{"num_hidden_layers": 15, "hidden_size": 256, "num_attention_heads": 8, "num_key_value_heads": 8, "head_dim": 32, "intermediate_size": 1024, "vocab_size": 4096, "hidden_act": "gelu", "norm": "layernorm", "norm_place": "pre", "norm_eps": 1e-06, "positions": "learned", "qk_norm": false, "attn_scale": 0.177, "bias": "none", "tie_word_embeddings": true, "parallel_block": false, "init": "normal", "init_std_qkv": 0.0312, "init_std_o": 0.0057, "init_std_up": 0.0312, "init_std_down": 0.0057, "optimizer": "soap_variant", "learning_rate": 0.00362, "lr_mult_qkv": 0.4, "lr_mult_up": 0.899, "beta1": 0.95, "beta2": 0.95, "lr_head": 0.00915, "warmup_steps": 200, "schedule": "wsd", "decay_fraction": 0.752, "decay_shape": "linear", "final_lr_fraction": 0.05, "batch_tokens": 131072, "max_seq_len": 1024, "doc_mask": true, "train_tokens": 483500000, "max_steps": 3689, "dataset": "wikipedia_en"}
Each number is 200 + 30 x the weight over its row's rms, rounded and kept within 0 to 999. Layers, rows and columns count from 0. The size before them is the row's rms in percent of the matrix's.

# layer 12 MLP down (transposed), 1024x256, rms 0.131, rows 299-353, columns 128-191
071,208,203,231,183,172,197,207,180,169,200,230,190,193,223,199,208,97,205,239,178,234,177,235,214,168,170,195,188,223,181,214,188,224,204,236,213,183,228,172,205,216,211,186,177,196,220,201,198,231,183,177,181,201,185,201,194,216,227,215,221,205,249,211,205
102,178,185,262,200,184,277,181,162,205,158,164,240,197,197,213,166,174,184,260,200,239,188,216,158,143,219,202,178,179,205,255,221,153,176,179,242,222,177,221,211,246,148,250,198,153,193,177,244,204,186,265,150,248,173,184,168,237,226,145,164,183,216,168,169
100,210,202,206,207,235,179,173,233,206,186,196,224,235,228,163,202,200,161,189,172,174,219,210,190,242,187,229,180,222,214,151,156,210,161,189,156,204,208,251,223,178,191,198,169,268,213,242,298,210,195,193,189,210,182,185,235,158,173,202,189,165,118,242,182
103,231,206,172,199,169,252,179,207,176,194,241,188,276,228,221,218,183,188,157,244,176,197,209,231,185,225,226,201,186,223,156,234,193,178,198,197,237,200,260,155,241,216,243,189,205,187,183,210,180,276,168,142,203,187,144,189,201,188,222,190,198,174,259,196
103,221,240,264,206,194,165,171,158,197,245,163,208,180,199,201,212,209,172,185,179,200,102,190,206,163,216,185,177,253,178,207,250,204,182,183,179,184,177,209,197,206,201,161,180,204,217,232,143,234,190,234,268,163,238,175,165,169,179,182,168,214,217,220,227
088,211,171,173,210,222,208,206,238,187,204,234,210,184,189,220,198,171,225,204,209,219,241,132,189,175,185,188,225,206,196,245,215,206,247,196,231,217,178,170,174,187,228,253,220,245,175,187,246,225,209,233,107,242,221,141,187,226,181,191,203,206,172,140,186
094,165,175,198,188,175,198,213,256,223,201,149,194,161,178,223,224,212,167,140,173,220,212,237,202,210,199,187,262,207,164,221,216,158,151,219,227,183,145,184,211,199,198,157,186,156,174,181,195,280,154,208,238,173,166,229,240,206,148,214,151,217,244,199,170
088,193,253,170,166,203,289,122,214,223,203,221,188,188,206,185,178,233,178,122,195,146,189,213,207,223,223,231,209,193,209,237,188,193,182,245,180,181,210,198,197,224,195,215,208,188,206,229,169,207,266,164,222,215,184,215,221,153,204,210,220,180,197,192,204
109,172,171,214,206,210,206,246,203,169,202,186,213,203,157,196,193,140,236,159,203,213,214,262,185,185,168,201,187,204,237,224,219,251,197,206,221,177,226,210,150,213,222,236,235,185,211,233,159,175,205,235,215,239,171,241,151,175,216,214,227,196,172,181,150
096,226,232,212,255,186,197,175,192,144,217,207,166,230,257,243,234,119,215,177,186,230,164,262,179,210,185,210,194,142,171,224,213,174,229,240,270,187,173,177,236,211,202,194,158,217,232,190,197,155,193,218,220,238,146,212,231,146,250,194,127,214,191,246,255
117,157,157,260,162,195,180,225,216,214,129,174,221,214,204,206,200,203,213,149,189,207,194,258,182,124,214,267,215,176,242,226,173,189,210,187,217,199,214,183,174,185,193,187,163,208,192,168,257,214,202,262,236,241,173,192,228,188,197,191,207,211,169,223,191
094,210,185,154,230,131,201,221,194,238,265,172,182,184,200,213,227,215,185,180,199,183,209,147,232,252,188,184,180,114,183,193,194,172,248,166,218,215,214,237,165,234,189,193,206,185,196,229,222,199,178,168,227,196,184,173,186,252,175,149,202,205,169,224,147
103,197,193,181,217,217,226,170,249,205,240,199,173,244,213,227,203,153,200,214,269,195,182,232,179,211,204,170,217,204,161,214,172,219,168,196,186,182,224,189,170,202,168,251,192,253,211,194,188,244,179,234,165,197,250,220,262,197,184,196,209,198,129,204,229
097,181,245,185,182,236,228,150,204,184,223,197,178,202,222,168,181,235,178,157,229,236,171,184,233,184,244,267,190,262,213,192,223,223,169,180,208,216,155,230,261,192,174,197,249,203,226,240,278,175,205,221,232,204,232,193,243,229,182,166,237,153,230,211,220
104,129,202,248,231,233,233,207,258,182,201,200,209,169,235,189,187,245,206,157,163,207,240,236,208,205,168,179,176,241,259,176,181,193,191,192,240,196,189,144,161,149,207,248,249,206,251,165,217,167,221,240,151,217,211,214,231,215,219,196,226,171,187,164,178
092,189,207,188,177,234,163,212,201,172,182,218,215,204,221,200,242,162,211,199,219,195,149,114,186,214,162,176,201,187,217,182,180,193,278,171,240,150,235,209,237,250,170,203,123,240,174,185,192,216,237,190,252,198,157,315,165,212,215,189,193,220,208,183,208
092,174,146,180,224,190,233,192,196,233,204,205,205,176,179,178,211,192,204,244,180,179,206,187,218,235,237,247,203,178,226,180,215,212,198,197,206,222,182,263,187,200,210,196,272,175,214,190,210,223,253,213,192,214,210,194,221,241,214,154,218,181,194,204,191
101,196,154,165,161,185,218,150,184,258,197,210,199,205,249,221,153,185,227,268,177,209,247,101,176,271,246,203,160,189,225,223,208,150,225,216,197,246,168,183,201,194,220,240,240,202,190,156,225,173,164,165,157,211,205,174,253,187,214,211,200,206,205,194,135
084,221,191,184,178,172,232,204,219,211,236,191,220,197,181,184,200,216,182,216,220,133,239,275,208,192,192,148,250,184,230,203,229,206,230,221,223,166,161,213,175,168,193,199,165,230,213,240,194,221,201,225,250,212,180,192,190,216,219,182,198,209,181,207,230
095,220,193,160,203,228,248,207,198,159,220,211,255,177,216,149,153,171,169,145,239,177,189,188,209,187,217,215,212,160,171,190,217,197,139,234,186,177,220,195,199,215,205,203,207,199,186,188,228,266,186,163,160,198,222,189,243,253,220,231,193,158,188,193,219
112,191,227,210,214,197,194,242,215,250,213,201,230,168,191,214,183,212,246,259,201,161,222,279,161,181,175,163,205,202,216,168,200,254,250,232,181,173,193,216,196,159,221,253,244,210,243,219,207,199,193,213,180,228,249,246,208,213,196,210,227,224,194,173,240
107,214,216,224,243,210,182,198,219,166,206,213,159,237,186,145,222,226,149,211,243,143,173,333,225,177,184,209,212,147,203,224,262,191,183,179,170,202,221,171,206,171,159,233,161,179,171,176,199,229,216,216,175,210,186,170,199,216,180,183,182,226,179,275,215
101,220,153,192,200,148,194,206,231,222,237,239,198,190,238,244,178,191,166,284,173,209,192,189,260,231,168,194,106,151,252,283,204,235,169,200,214,249,221,238,224,185,241,228,151,186,182,230,239,212,198,216,173,236,205,232,177,194,225,231,180,191,230,218,265
107,211,209,240,207,168,211,220,126,189,182,208,199,161,196,194,191,266,178,175,211,199,159,305,152,204,237,101,236,186,217,232,206,178,207,182,217,191,194,217,186,234,185,167,192,156,181,260,206,162,168,207,216,187,278,196,172,150,191,216,186,265,151,183,245
098,124,201,221,190,186,174,225,260,177,226,218,192,178,182,207,187,178,216,182,232,177,192,254,163,223,194,207,194,172,162,172,213,217,168,177,237,219,167,209,166,251,263,171,196,223,166,211,200,232,161,260,224,192,202,168,241,141,195,209,155,201,122,164,180
084,210,245,248,210,246,195,189,231,170,244,224,178,208,140,191,149,215,202,183,206,214,220,140,202,204,213,203,165,231,204,248,256,175,232,178,208,222,219,195,270,226,165,169,208,175,160,198,198,168,169,185,228,155,238,188,231,213,188,192,236,148,166,229,223
099,230,214,193,194,204,155,165,219,175,168,164,195,245,204,216,207,285,176,184,171,196,213,119,179,207,195,216,208,228,207,193,225,195,237,179,208,201,175,163,184,200,222,198,238,187,256,165,177,227,232,242,169,173,200,176,187,185,222,204,129,167,227,221,193
099,152,198,196,230,168,223,158,172,199,216,230,244,189,229,186,223,201,196,171,258,170,197,299,197,231,216,222,222,280,206,168,216,209,248,191,157,187,187,162,195,254,229,196,195,190,192,173,190,274,218,198,194,182,198,180,187,173,239,183,269,185,217,190,200
108,238,223,187,230,187,119,205,165,255,190,203,133,192,217,221,185,204,196,225,224,216,180,283,178,210,180,182,143,235,222,202,213,143,218,204,206,209,165,170,151,195,166,182,185,118,245,210,208,241,225,213,208,164,192,183,219,179,252,188,212,177,163,193,226
107,208,136,247,177,225,176,197,177,206,203,206,226,201,199,206,226,255,117,180,235,219,173,246,152,163,202,201,194,219,202,169,235,175,177,179,190,222,224,238,258,175,231,224,231,249,197,164,192,156,209,227,172,162,208,148,173,177,209,181,230,193,198,182,208
104,195,212,198,227,200,154,194,194,174,246,126,235,210,167,186,141,189,171,207,218,228,194,223,204,157,196,231,188,215,174,209,246,202,184,202,172,147,235,217,219,177,175,124,170,245,226,198,269,207,233,202,192,161,160,218,244,232,196,215,124,169,171,211,232
099,212,207,181,185,176,193,169,213,237,178,176,143,170,203,204,169,152,210,255,201,217,187,187,173,208,215,178,169,207,263,191,216,213,248,200,165,259,208,206,160,187,197,237,241,211,216,194,216,241,186,246,198,187,222,222,225,228,148,181,280,201,255,224,229
105,156,179,188,227,173,194,198,168,202,263,233,160,174,189,152,164,183,184,229,186,141,191,248,164,164,191,215,214,184,225,223,180,195,279,168,189,207,164,219,209,170,161,175,202,203,182,213,147,161,223,163,227,183,193,175,223,266,243,164,224,173,186,176,212
103,221,177,174,214,210,220,219,199,214,156,164,209,157,206,193,187,168,221,191,205,179,239,180,204,251,219,201,177,208,209,189,188,205,168,251,181,235,225,157,171,202,148,164,283,210,182,154,263,195,158,186,182,240,141,226,217,159,194,241,214,189,160,182,168
103,200,173,202,161,174,241,261,208,175,180,151,201,158,173,208,204,213,229,152,201,189,184,184,183,185,203,161,179,222,163,195,222,227,155,158,181,211,186,184,215,179,216,211,226,211,240,181,226,164,198,184,189,249,109,204,173,163,181,238,164,257,212,208,202
094,183,248,204,196,189,200,225,186,179,229,124,206,192,196,155,160,193,227,238,253,127,152,224,201,197,238,189,206,170,182,178,184,207,172,166,226,168,176,212,227,183,183,194,229,210,195,205,252,221,226,201,173,201,208,164,200,240,168,197,180,219,198,187,221
102,227,160,203,196,180,199,205,216,172,204,232,171,186,196,226,210,159,166,238,245,242,191,228,187,220,182,212,171,186,241,167,199,199,168,233,199,192,176,229,232,232,233,204,222,183,192,214,199,224,246,178,194,193,219,171,222,203,235,167,209,223,203,238,194
113,201,216,157,198,162,198,194,147,185,173,229,215,255,172,206,162,204,210,267,199,210,274,304,210,246,233,225,199,181,179,191,194,200,203,149,176,196,229,256,155,222,158,224,224,149,226,182,231,196,212,219,240,186,197,191,213,198,153,190,216,251,204,183,210
103,175,229,174,268,236,206,221,203,177,218,165,213,212,192,187,173,175,203,158,206,216,226,126,153,233,186,233,177,199,219,167,139,163,160,212,173,166,193,241,249,180,163,202,235,193,204,200,229,245,158,247,207,145,228,211,212,149,187,210,240,213,151,169,180
096,234,201,226,206,222,206,211,196,225,172,179,203,193,199,125,172,258,198,166,185,233,172,202,208,210,207,193,199,165,195,215,189,195,183,250,202,212,219,279,199,259,178,176,226,179,154,161,237,134,194,179,203,195,251,222,243,214,189,217,239,189,206,175,220
105,186,218,188,203,213,177,139,212,247,140,219,187,137,256,184,239,258,159,193,199,114,211,231,235,222,253,225,213,226,282,215,164,217,153,238,223,271,220,217,240,184,201,195,219,206,245,212,184,283,206,203,175,257,173,195,202,233,194,234,197,180,165,239,189
101,232,185,191,201,177,214,187,183,189,234,209,203,174,251,214,174,184,208,247,185,213,236,222,221,240,254,178,181,220,151,214,223,168,204,191,194,217,215,149,161,221,236,191,192,170,183,193,241,213,270,232,158,228,181,204,225,203,259,208,211,210,211,172,210
086,196,196,191,209,192,218,200,200,216,189,171,177,199,227,176,237,64,186,232,212,211,225,279,175,217,191,197,205,162,174,178,215,217,186,198,188,248,214,207,233,200,199,176,155,136,230,120,221,151,251,197,238,249,214,202,192,185,217,168,226,190,198,197,191
105,208,177,204,236,274,209,175,233,228,153,238,217,225,229,250,191,169,201,165,225,189,205,181,214,228,208,249,242,212,196,166,187,197,208,209,175,203,195,188,228,194,181,125,174,264,150,231,285,183,158,202,196,241,228,243,209,190,113,234,210,192,216,188,169
104,202,210,166,205,253,253,149,229,217,171,125,193,182,178,212,217,188,210,245,193,231,201,237,165,255,252,161,192,212,243,226,153,225,233,194,163,186,202,240,179,229,184,163,191,190,199,213,209,204,173,177,198,227,196,234,153,190,245,217,180,237,246,176,168
096,210,215,185,196,181,210,205,169,214,195,208,195,119,231,204,209,187,229,193,249,181,209,172,204,210,158,212,238,233,227,206,259,166,230,210,204,205,237,175,143,197,199,228,195,185,205,197,168,225,193,227,180,178,234,130,223,214,255,240,210,238,161,168,160
102,189,187,197,188,190,209,224,188,138,244,201,146,230,138,201,177,244,220,217,200,193,209,252,178,198,228,175,242,250,247,151,177,200,232,176,238,181,187,221,214,193,211,147,169,186,192,247,191,238,241,221,224,211,196,199,176,166,227,191,179,244,204,178,171
101,184,193,171,210,213,188,229,202,198,189,220,199,211,186,256,142,209,217,168,193,210,205,265,253,238,197,169,192,235,214,242,174,182,157,195,223,189,187,217,269,165,226,186,242,187,208,182,106,207,208,177,159,214,218,174,232,253,218,259,192,223,222,218,162
108,200,158,178,149,190,187,176,203,176,163,280,220,232,174,241,256,170,175,197,225,235,163,274,147,256,188,256,165,209,252,222,196,208,187,214,198,169,150,189,190,199,202,207,243,233,207,161,224,224,246,220,211,166,201,201,226,147,208,167,187,159,161,238,256
102,256,176,195,206,235,184,289,235,158,184,209,156,174,238,220,251,247,254,195,161,225,202,244,203,178,198,188,248,191,198,209,200,216,210,268,228,206,224,263,274,241,238,250,243,142,191,234,209,185,176,195,249,241,215,233,205,212,219,163,164,230,208,228,236
106,194,203,180,224,184,187,280,193,246,179,185,193,239,221,271,251,179,193,254,191,185,257,183,155,194,201,173,146,175,219,182,163,208,285,213,224,201,193,225,174,153,165,254,227,174,217,197,231,171,268,231,229,207,194,186,211,246,212,165,205,169,182,214,217
091,150,201,201,237,221,211,199,258,203,232,193,245,167,194,208,143,164,137,242,191,234,222,153,183,209,201,229,192,165,197,217,196,230,170,187,206,238,185,199,165,202,222,199,130,213,227,152,223,225,205,149,221,216,183,191,202,202,197,226,178,232,170,180,176
105,199,219,137,192,138,189,228,166,170,191,214,186,252,200,179,214,244,144,226,202,199,212,249,222,195,221,220,190,193,224,185,184,148,189,220,198,189,185,212,183,169,152,164,198,172,216,134,222,202,176,178,227,146,200,173,170,236,236,160,158,217,177,187,208
094,270,229,213,219,204,203,206,186,199,196,236,208,163,182,235,207,150,230,119,216,238,227,165,259,201,229,261,201,169,163,204,190,157,232,231,196,189,227,206,203,266,196,191,178,162,159,231,150,230,212,263,229,162,172,243,226,190,208,202,167,210,154,193,200
099,184,205,229,239,202,176,220,176,144,232,279,229,176,199,222,248,206,180,208,169,228,183,196,184,189,229,192,178,207,212,206,177,190,241,237,219,184,149,236,173,197,256,246,191,213,216,228,234,259,216,222,157,218,154,228,142,186,188,218,158,226,232,220,156
# layer 12 MLP up, 1024x256, rms 0.117, rows 300-353, columns 128-191
102,230,184,209,195,172,194,180,247,247,203,310,253,219,106,242,211,206,207,165,204,191,164,226,207,228,195,222,217,192,208,231,220,205,210,202,215,194,167,206,193,196,225,227,183,252,230,201,239,287,157,181,207,209,168,186,157,198,205,262,148,178,181,260,159
093,235,190,229,219,154,213,262,162,219,160,207,188,154,155,171,177,196,199,184,246,148,181,201,198,183,267,184,189,177,265,193,176,194,223,150,192,200,168,194,230,255,207,170,210,175,217,172,217,179,164,178,171,180,217,157,170,204,204,181,207,201,211,226,214
107,188,229,213,171,211,167,231,209,173,190,270,158,204,218,200,185,205,203,113,231,182,199,213,175,152,176,168,208,193,215,226,207,206,229,189,238,197,196,184,188,242,205,261,260,251,242,209,178,229,236,192,173,171,267,209,111,204,191,244,224,183,189,255,231
100,247,206,229,167,211,192,165,252,215,200,171,214,165,170,218,216,221,254,197,220,198,232,192,164,215,185,178,171,256,199,251,149,222,217,228,202,190,247,198,142,214,163,204,154,161,217,247,197,115,217,207,222,186,217,193,169,210,207,187,136,219,209,236,248
098,205,215,143,213,174,266,198,210,232,230,233,191,172,205,204,210,239,178,210,178,169,165,192,202,216,264,199,233,146,205,200,211,172,215,183,205,188,152,230,221,151,203,187,214,214,210,202,206,257,160,128,168,170,213,246,208,214,182,182,193,223,231,169,208
097,226,190,206,194,211,244,195,169,197,248,211,205,106,152,190,283,224,177,198,159,234,206,231,188,163,195,237,220,222,201,233,191,221,179,185,155,205,182,213,173,232,209,187,188,192,195,196,168,157,145,189,215,205,192,168,246,226,152,182,136,162,152,176,196
095,199,243,236,171,240,236,213,253,148,139,197,221,194,241,149,230,190,239,248,215,204,169,232,190,141,241,224,173,179,205,181,194,157,244,157,287,230,151,182,212,209,200,137,229,190,199,196,204,128,147,225,215,222,216,232,179,229,191,212,202,231,230,184,188
108,189,216,183,195,229,159,199,203,177,185,240,211,177,223,244,181,195,231,163,223,215,196,196,186,185,211,222,207,179,197,243,188,190,241,201,219,196,189,178,117,198,162,179,190,156,203,201,178,207,244,229,178,210,161,214,241,219,228,265,160,222,195,208,181
102,186,234,189,181,185,204,177,206,188,200,203,122,187,165,206,236,203,174,248,161,217,233,205,179,176,193,243,209,194,205,235,185,156,209,189,255,165,181,193,181,180,186,193,228,152,168,263,181,259,221,151,266,223,237,185,201,168,169,167,237,247,239,225,150
110,243,205,176,186,223,195,217,192,198,221,198,227,147,187,168,212,158,217,152,208,228,209,191,162,195,201,205,197,134,202,235,188,172,260,187,178,224,199,117,228,178,162,231,91,188,160,195,170,213,225,143,207,190,205,180,188,243,200,146,269,214,165,199,150
094,203,196,187,192,232,171,243,182,135,185,230,184,205,251,151,208,196,188,248,201,163,175,212,176,178,214,197,233,237,189,191,221,243,204,147,167,166,219,174,204,243,186,162,243,219,189,177,168,211,196,156,221,177,232,232,222,181,241,243,186,185,197,193,244
099,186,224,184,176,174,187,204,203,207,175,216,228,254,249,197,236,191,230,211,189,242,193,185,192,194,167,189,221,164,266,222,218,188,192,211,250,182,227,241,131,133,209,191,154,162,190,253,203,207,231,166,206,184,184,226,174,173,147,208,210,223,254,99,187
104,279,228,182,150,160,167,205,263,184,221,177,197,151,189,230,234,243,217,268,200,222,215,220,196,171,190,164,216,168,215,244,230,185,276,181,179,220,235,187,164,178,249,171,159,130,150,216,145,178,249,197,183,186,199,173,191,175,213,220,165,189,209,147,182
099,215,209,189,229,171,157,252,222,210,201,172,177,198,196,181,197,208,244,199,229,183,213,201,188,153,166,240,280,165,255,213,229,178,193,234,194,122,197,212,197,260,195,186,167,131,209,245,262,251,180,194,187,156,193,195,192,156,197,234,204,152,217,180,204
100,214,192,222,225,188,180,182,164,188,204,164,202,211,221,194,154,182,201,164,211,205,246,262,227,164,217,182,215,151,210,180,157,165,215,138,147,226,210,191,187,124,183,231,210,179,191,195,200,168,208,215,185,216,169,253,251,218,202,150,226,199,207,215,181
096,168,147,179,221,192,230,219,185,228,191,219,189,174,195,167,229,182,178,199,175,137,251,184,216,193,106,260,168,186,259,181,184,199,151,192,209,139,199,216,162,206,151,190,208,178,228,216,238,217,177,181,199,191,216,200,167,151,207,166,174,159,200,240,198
102,215,212,184,201,184,206,194,162,223,188,217,223,210,205,241,187,248,209,181,213,197,241,153,195,189,221,202,215,206,137,196,235,234,176,236,232,184,224,181,188,189,175,171,213,201,219,156,188,255,206,210,228,156,175,184,200,246,169,201,207,233,191,180,213
092,152,172,202,232,208,203,220,176,163,224,188,204,236,231,156,213,142,261,199,183,165,231,225,163,199,228,281,138,190,176,213,212,190,146,237,217,130,193,156,236,251,201,152,199,163,201,201,189,184,200,292,167,204,161,225,180,212,247,170,214,182,198,255,216
097,204,170,184,182,209,148,160,170,188,175,147,175,213,227,213,245,180,245,237,174,172,297,214,179,198,196,247,170,208,153,205,204,220,234,169,188,211,200,237,213,250,202,178,161,217,200,202,187,196,209,179,204,130,225,240,189,198,200,164,213,215,203,177,178
105,221,189,172,231,200,148,176,204,212,200,195,205,185,176,149,205,209,193,190,241,180,215,236,214,211,210,167,148,159,214,202,185,214,185,234,250,165,239,173,145,214,185,182,217,195,135,198,184,180,164,200,177,186,151,216,223,235,221,204,217,177,213,157,191
102,200,233,163,179,205,192,281,183,206,227,223,205,222,230,193,206,190,192,126,166,189,213,166,190,237,187,199,228,251,213,180,216,179,161,143,228,152,190,137,184,229,286,163,154,221,176,203,166,201,155,220,178,193,177,223,186,181,188,224,146,165,220,209,171
098,285,222,158,172,209,129,186,197,211,215,197,146,200,223,196,189,161,218,204,197,188,228,202,227,197,215,228,166,221,277,243,194,187,184,164,201,219,186,199,194,239,237,247,207,226,146,251,198,189,168,181,179,192,150,198,205,161,240,213,205,152,242,198,239
110,214,179,162,190,196,172,243,145,237,170,206,236,222,191,194,229,174,176,200,198,187,201,180,161,174,197,195,232,213,132,196,215,163,187,159,147,182,194,169,174,192,255,202,206,209,227,295,233,182,189,174,225,190,175,238,181,220,187,174,144,223,248,177,236
101,221,228,133,172,250,189,236,183,209,232,175,244,214,225,248,143,188,196,220,174,195,227,245,184,199,179,158,201,196,196,200,166,190,216,211,209,185,228,210,209,228,205,143,210,229,153,206,209,131,205,195,156,168,176,154,216,186,196,245,89,206,164,192,209
095,214,185,215,182,174,189,208,222,159,180,248,222,193,272,223,205,170,225,186,195,195,193,222,210,232,192,172,186,192,178,193,174,204,206,174,180,208,215,156,184,135,163,222,216,219,218,180,216,203,192,202,219,194,255,199,197,154,238,142,190,162,198,207,183
097,235,235,178,232,191,165,217,165,223,218,224,237,187,171,200,248,183,127,163,153,186,183,226,215,212,235,207,168,215,229,167,151,205,253,190,247,182,184,179,242,223,156,199,167,159,189,220,169,200,213,196,235,204,171,199,205,185,192,223,218,215,207,166,163
100,203,206,188,153,192,162,259,135,229,194,228,209,190,206,259,207,198,217,201,172,219,258,208,152,200,186,202,170,222,240,261,202,193,216,195,236,206,197,179,209,182,193,250,182,157,200,179,209,202,185,177,169,271,160,218,221,195,217,196,172,169,153,184,176
105,207,211,220,190,227,203,199,181,245,212,247,183,217,214,207,166,200,206,133,211,200,248,226,161,177,152,241,158,272,229,223,143,243,177,172,201,193,233,224,194,183,158,193,247,205,283,189,209,208,166,213,197,212,178,173,157,193,143,256,190,212,231,181,150
101,222,179,168,202,159,200,172,182,193,188,223,175,148,173,217,202,173,193,203,211,203,211,200,215,166,224,155,226,205,207,213,223,149,216,225,208,166,232,169,213,208,212,172,180,248,207,191,265,196,184,178,175,208,200,209,151,226,246,194,192,166,177,235,187
102,133,216,177,254,175,230,190,187,196,220,202,206,169,196,226,223,166,217,178,180,184,163,220,101,149,212,163,210,207,168,233,173,218,197,174,194,175,183,192,195,226,214,229,206,162,166,176,208,200,216,186,218,165,184,182,169,235,176,208,236,181,187,226,219
102,216,190,222,185,195,218,212,171,198,190,238,168,236,222,278,163,223,232,169,236,168,146,164,160,171,188,221,229,201,190,184,159,221,219,156,167,253,230,160,199,181,210,184,223,188,180,184,151,199,235,161,187,204,178,227,194,189,201,218,205,205,205,180,210
102,177,189,152,151,201,219,254,208,211,180,207,243,208,202,144,203,180,231,144,199,224,204,180,241,139,217,207,212,168,146,176,256,232,142,175,203,187,257,139,132,202,157,157,168,227,211,220,175,209,196,233,223,186,136,222,217,217,238,230,192,179,204,167,174
103,158,193,155,187,188,168,220,218,231,232,212,192,173,222,183,252,168,240,275,168,238,195,173,207,163,210,169,206,213,249,172,163,165,185,196,195,170,210,175,134,163,130,176,228,208,242,230,220,197,192,170,223,171,191,98,227,227,215,150,215,163,236,260,260
106,206,202,233,153,145,231,185,203,217,207,230,209,179,220,274,208,174,197,195,169,191,213,211,216,165,203,207,257,180,201,213,143,240,236,187,150,207,142,194,214,179,227,157,191,173,180,214,203,192,192,203,197,150,207,219,205,211,184,229,197,227,245,272,239
093,196,134,235,148,170,213,197,206,161,207,234,186,259,203,227,260,200,157,206,248,182,228,224,222,172,180,160,216,139,198,217,131,215,149,217,169,213,211,188,202,234,228,154,203,167,190,217,173,204,185,191,195,182,217,257,259,166,200,179,178,243,159,206,189
098,196,170,215,198,140,200,223,224,229,213,178,230,198,199,211,204,181,185,231,122,189,213,170,162,203,187,199,204,178,171,147,182,232,298,155,147,163,193,176,224,208,220,159,174,196,210,212,236,225,218,158,229,205,205,214,208,225,181,179,222,234,183,191,200
108,254,177,187,226,181,144,171,168,201,201,256,209,265,245,220,159,196,162,186,205,199,199,202,234,221,261,196,189,214,181,131,173,216,185,232,209,142,206,225,201,202,198,179,212,156,191,197,178,155,196,134,202,238,190,228,210,181,199,195,195,236,209,163,200
097,222,159,155,221,190,196,211,270,216,228,155,180,258,226,211,235,249,195,226,225,200,219,163,208,174,186,198,208,155,215,172,215,197,216,135,251,192,262,227,219,237,189,146,219,231,188,187,180,209,186,156,209,143,228,172,247,178,221,223,210,127,153,251,231
095,154,229,212,193,187,164,195,196,176,217,222,207,185,188,204,216,214,230,166,182,244,182,211,189,222,189,240,254,204,300,205,219,188,189,227,186,199,177,180,168,195,172,176,232,162,127,178,163,201,223,161,233,133,206,179,214,143,196,197,175,233,186,211,183
095,235,217,212,181,238,166,200,167,190,134,192,176,213,199,239,240,216,253,170,246,149,220,195,183,154,195,207,190,158,207,194,185,166,219,127,161,211,211,200,186,207,234,215,270,203,178,154,228,177,201,207,180,197,187,222,109,176,181,207,208,172,239,198,217
095,259,200,204,195,199,141,175,211,206,214,213,239,270,204,194,158,200,212,192,220,206,236,223,147,161,165,215,241,189,208,222,180,223,272,192,124,172,182,195,223,237,254,212,206,259,216,215,212,199,236,260,160,210,184,183,199,158,161,195,136,287,190,208,231
095,255,239,177,199,161,172,219,186,151,248,223,201,230,193,172,162,137,218,208,168,207,238,238,127,225,239,177,189,186,247,147,197,173,274,147,182,180,188,235,229,216,184,208,146,245,192,166,170,168,216,256,200,178,167,214,215,236,222,253,230,239,210,224,195
099,202,216,209,212,211,191,217,195,243,167,199,201,147,221,196,234,180,171,176,230,207,175,155,212,170,203,191,144,210,180,217,275,224,193,189,170,192,243,206,195,193,136,152,212,141,200,208,177,188,193,266,217,213,218,239,208,168,156,217,204,186,168,175,213
105,177,224,178,194,166,194,199,194,163,241,226,208,261,191,206,172,216,188,189,226,206,181,199,211,204,192,186,204,163,146,194,181,221,258,208,200,216,170,217,209,159,221,181,199,239,202,166,184,166,233,197,208,229,232,196,198,182,133,214,189,241,238,202,244
098,154,204,133,212,178,236,209,214,208,268,196,197,144,200,174,248,219,220,151,185,214,207,255,234,184,185,228,240,137,219,125,226,222,260,216,219,163,186,277,234,231,167,193,189,182,232,153,223,233,218,213,181,177,175,166,228,175,189,224,199,203,264,197,171
100,197,184,210,222,251,164,176,224,193,246,161,202,199,192,174,173,184,198,172,197,166,279,164,226,191,221,271,228,213,231,168,213,186,190,210,208,144,263,206,171,197,199,231,216,186,170,206,172,151,203,143,220,151,207,190,241,192,210,223,211,198,194,187,205
102,191,149,179,189,153,172,169,230,200,231,222,180,145,221,213,154,252,188,173,181,204,183,214,164,175,179,217,216,201,178,199,186,140,157,190,223,190,209,201,209,200,160,184,276,176,202,201,166,200,185,158,176,176,185,155,205,204,187,234,172,153,222,200,218
104,183,291,185,218,229,226,145,221,161,213,185,217,186,219,196,191,200,231,192,203,177,203,219,239,171,217,249,166,170,189,184,210,161,187,195,220,184,225,158,230,202,230,222,161,199,191,212,168,187,159,177,224,236,179,216,206,246,185,161,194,195,201,231,158
106,194,183,171,215,166,232,180,192,181,217,245,186,236,213,225,184,189,202,224,207,213,212,211,228,215,207,215,179,168,199,190,231,151,218,156,187,193,184,187,216,158,192,173,175,207,178,192,175,185,213,187,210,196,179,206,212,137,155,187,174,245,216,200,271
105,159,215,244,173,180,228,203,192,216,181,202,197,164,175,199,145,170,202,221,200,163,204,168,266,202,231,212,200,223,121,123,182,202,161,212,220,178,189,192,252,227,155,199,211,254,161,235,176,184,227,191,177,121,213,177,142,165,209,220,223,214,187,233,188
095,215,188,207,235,171,186,244,203,240,230,239,193,246,206,196,232,188,215,183,226,222,184,178,190,136,193,246,196,205,191,169,205,197,271,153,162,182,171,215,223,248,203,256,199,215,158,186,223,169,230,107,154,189,171,120,200,247,183,175,213,192,199,234,181
104,208,194,180,261,194,237,204,200,209,208,186,167,190,208,162,173,221,223,199,233,236,230,242,206,171,216,156,189,177,187,214,219,151,243,225,212,203,206,162,238,168,246,245,212,193,209,240,137,233,228,161,172,202,177,190,177,260,162,232,258,99,213,192,226
095,195,243,180,139,172,146,159,220,155,209,183,254,178,216,154,193,190,172,159,178,183,162,208,232,169,228,190,190,234,238,182,193,208,208,225,201,234,225,190,190,137,260,179,175,190,206,191,225,210,218,176,203,204,208,212,213,232,232,186,221,233,199,213,187
101,190,213,223,225,226,227,228,182,231,253,252,227,213,161,163,224,206,241,134,236,217,184,227,195,231,149,192,225,181,136,196,190,215,188,159,169,175,209,182,176,227,126,190,174,219,140,281,184,271,163,155,209,187,159,206,202,214,256,209,171,259,246,207,210